config.yaml
norm: "rmsnorm"
tie_word_embeddings: false
decay_fraction: 0.772
batch_tokens: 65536
doc_mask: true
train_tokens: 257000000
Each number is 50 + 12 x the weight over its row's rms, rounded and kept within 0 to 99. Layers, rows and columns count from 0. The size before them is the row's rms in percent of the matrix's.

# o: layer 5 attention output (transposed), 256x256, rms 0.153, rows 59-63,122-127, columns 192-255
# v: layer 5 attention value, 128x256, rms 0.177, rows 59-63, columns 192-255
# q: layer 5 attention query, 256x256, rms 0.139, rows 128-129,192-193, columns 192-255
# k: layer 5 attention key, 128x256, rms 0.136, rows 64, columns 192-255
o122 094:54 52 70 44 33 24 60 69 41 58 20 65 46 42 58 47 58 51 69 50 62 67 65 52 41 47 47 57 48 47 37 77 43 33 48 66 53 66 33 53 53 53 34 46 39 62 33 40 71 33 59 58 42 46 51 30 42 48 49 35 49 65 46 46
v59 097:47 68 27 25 51 41 44 36 60 45 50 62 39 60 50 64 36 62 49 48 57 54 60 48 55 47 49 61 40 56 64 53 50 55 59 53 26 54 38 32 37 56 52 53 33 30 38 25 55 51 41 39 21 53 70 34 60 53 44 34 43 56 51 39
o59 089:56 60 34 59 41 28 65 48 36 42 61 41 62 49 41 45 59 36 62 53 58 51 50 44 42 56 66 62 50 76 48 46 49 56 62 47 63 53 48 57 46 39 33 72 52 62 46 63 59 77 74 49 55 54 20 69 58 41 64 45 54 34 45 40
o123 105:22 44 41 41 47 31 62 37 38 66 47 39 50 45 65 45 54 39 55 46 52 14 61 36 46 50 65 42 40 35 36 54 40 38 35 49 41 48 49 42 55 59 50 29 54 41 52 33 44 34 49 57 32 61 62 41 57 41 50 37 44 46 52 31
v60 100:62 45 34 61 57 56 71 57 73 32 31 41 73 40 55 47 73 34 51 64 47 61 59 37 56 18 57 37 68 44 42 43 58 57 47 51 37 54 46 62 67 37 42 20 41 32 38 56 63 57 48 52 63 66 50 50 49 31 46 34 51 50 46 66
o60 090:41 50 37 63 44 36 30 57 52 51 51 37 59 66 52 64 38 60 63 39 59 50 66 37 52 69 55 46 57 54 51 46 39 54 58 18 37 25 52 21 30 57 52 55 52 61 52 43 47 54 48 52 39 45 50 37 58 43 51 53 18 70 46 59
o124 110:76 49 64 57 38 65 48 54 39 42 37 65 60 51 57 43 47 52 60 56 38 56 72 40 40 65 55 52 52 45 49 51 38 67 47 45 46 67 45 59 48 66 31 48 56 54 55 73 57 54 65 55 68 32 29 46 42 59 40 68 55 57 29 49
v61 108:44 40 51 52 44 44 44 46 68 43 67 48 55 44 59 75 51 38 47 53 56 40 37 40 18 38 57 29 75 40 06 36 45 61 63 44 34 52 61 56 45 52 57 51 55 66 64 38 46 54 55 65 57 52 13 46 58 55 61 71 60 58 51 42
o61 092:39 58 57 42 50 19 40 63 47 28 38 72 36 61 47 42 44 65 88 36 62 72 51 47 53 48 21 69 46 57 61 63 51 56 36 68 63 35 36 53 48 66 51 41 55 44 61 44 39 40 32 52 44 37 72 55 53 56 49 44 61 29 29 51
o125 106:58 32 43 49 54 63 61 26 57 66 60 56 37 50 52 58 71 45 44 47 66 56 53 53 60 50 56 43 50 55 35 34 29 36 50 59 53 63 54 54 42 55 68 40 60 48 59 70 46 35 45 64 56 50 53 58 33 64 60 58 32 26 63 47
v62 099:61 34 68 27 49 48 12 51 62 56 56 60 31 64 28 44 50 52 48 63 49 41 41 43 60 51 22 61 47 48 56 62 69 55 52 60 54 59 27 67 33 43 64 58 43 50 47 50 45 64 60 46 27 56 32 31 42 51 50 43 54 51 59 49
o62 103:62 54 63 58 43 47 78 78 46 63 48 61 65 48 65 60 40 34 47 52 83 53 55 67 34 65 52 45 59 54 55 51 47 56 30 51 34 34 43 42 72 66 44 58 44 35 71 62 63 49 28 58 54 52 51 56 56 42 47 42 44 53 32 55
o126 109:58 60 35 39 50 35 46 48 55 26 61 39 25 21 48 50 74 47 44 35 53 39 41 45 51 45 37 63 64 57 52 66 47 58 72 54 80 56 48 40 32 21 67 47 50 66 49 44 56 49 47 63 22 60 63 64 75 56 50 36 40 32 32 43
v63 101:61 34 52 39 52 41 78 58 60 56 29 43 41 73 50 48 32 49 59 31 49 51 74 41 59 56 57 42 67 40 38 50 62 49 59 44 71 41 49 60 42 66 44 17 29 67 36 23 67 50 57 41 32 42 52 65 67 34 37 72 52 66 49 42
o63 098:37 64 31 61 53 55 35 52 66 66 53 43 27 17 36 51 53 39 27 61 45 49 39 64 49 40 47 55 41 51 67 42 38 35 45 39 38 52 60 33 48 31 58 52 45 57 39 57 56 43 35 38 65 68 61 49 49 45 66 37 56 34 51 59
o127 107:50 54 36 44 50 49 53 59 50 57 62 59 60 54 55 57 60 68 65 57 62 38 49 30 45 53 61 65 45 46 58 57 38 39 20 43 80 41 32 65 40 67 54 39 48 49 67 38 48 37 63 69 14 39 30 44 56 50 58 45 44 49 39 36
q128 018:40 51 73 52 28 39 67 50 42 40 58 41 57 45 46 53 44 42 43 35 37 40 65 49 52 63 70 38 50 61 30 76 36 56 16 36 55 37 68 64 51 39 49 59 61 41 38 69 53 49 46 54 39 43 37 38 59 46 33 13 59 36 44 61
q192 153:26 57 76 62 73 54 50 56 50 43 51 31 46 58 55 51 56 52 25 34 34 54 42 55 52 55 57 32 54 58 36 42 42 34 61 57 53 38 46 59 62 69 35 46 40 38 49 57 52 44 58 56 56 67 65 44 75 29 70 38 34 30 65 33
k64 058:43 51 77 54 64 57 50 39 53 42 35 71 57 48 51 60 45 28 39 51 39 57 59 55 53 47 49 56 67 41 69 46 55 35 50 39 48 40 48 34 61 55 59 48 40 49 64 44 54 49 42 43 47 52 61 48 47 62 37 44 51 48 71 63
q129 020:51 57 44 39 42 36 73 74 55 41 34 59 58 51 55 38 50 24 44 29 49 41 47 54 22 71 34 30 61 56 39 43 74 50 56 42 63 56 53 09 56 50 57 49 39 46 49 43 63 66 50 34 56 55 36 52 57 60 33 58 43 49 52 47
q193 106:31 58 47 71 59 56 55 52 47 44 56 38 49 53 55 53 57 68 27 38 35 56 50 54 59 60 69 26 43 48 40 49 46 36 57 57 50 30 61 39 56 67 30 59 36 34 40 65 43 31 68 69 50 65 58 44 76 40 67 47 45 31 69 35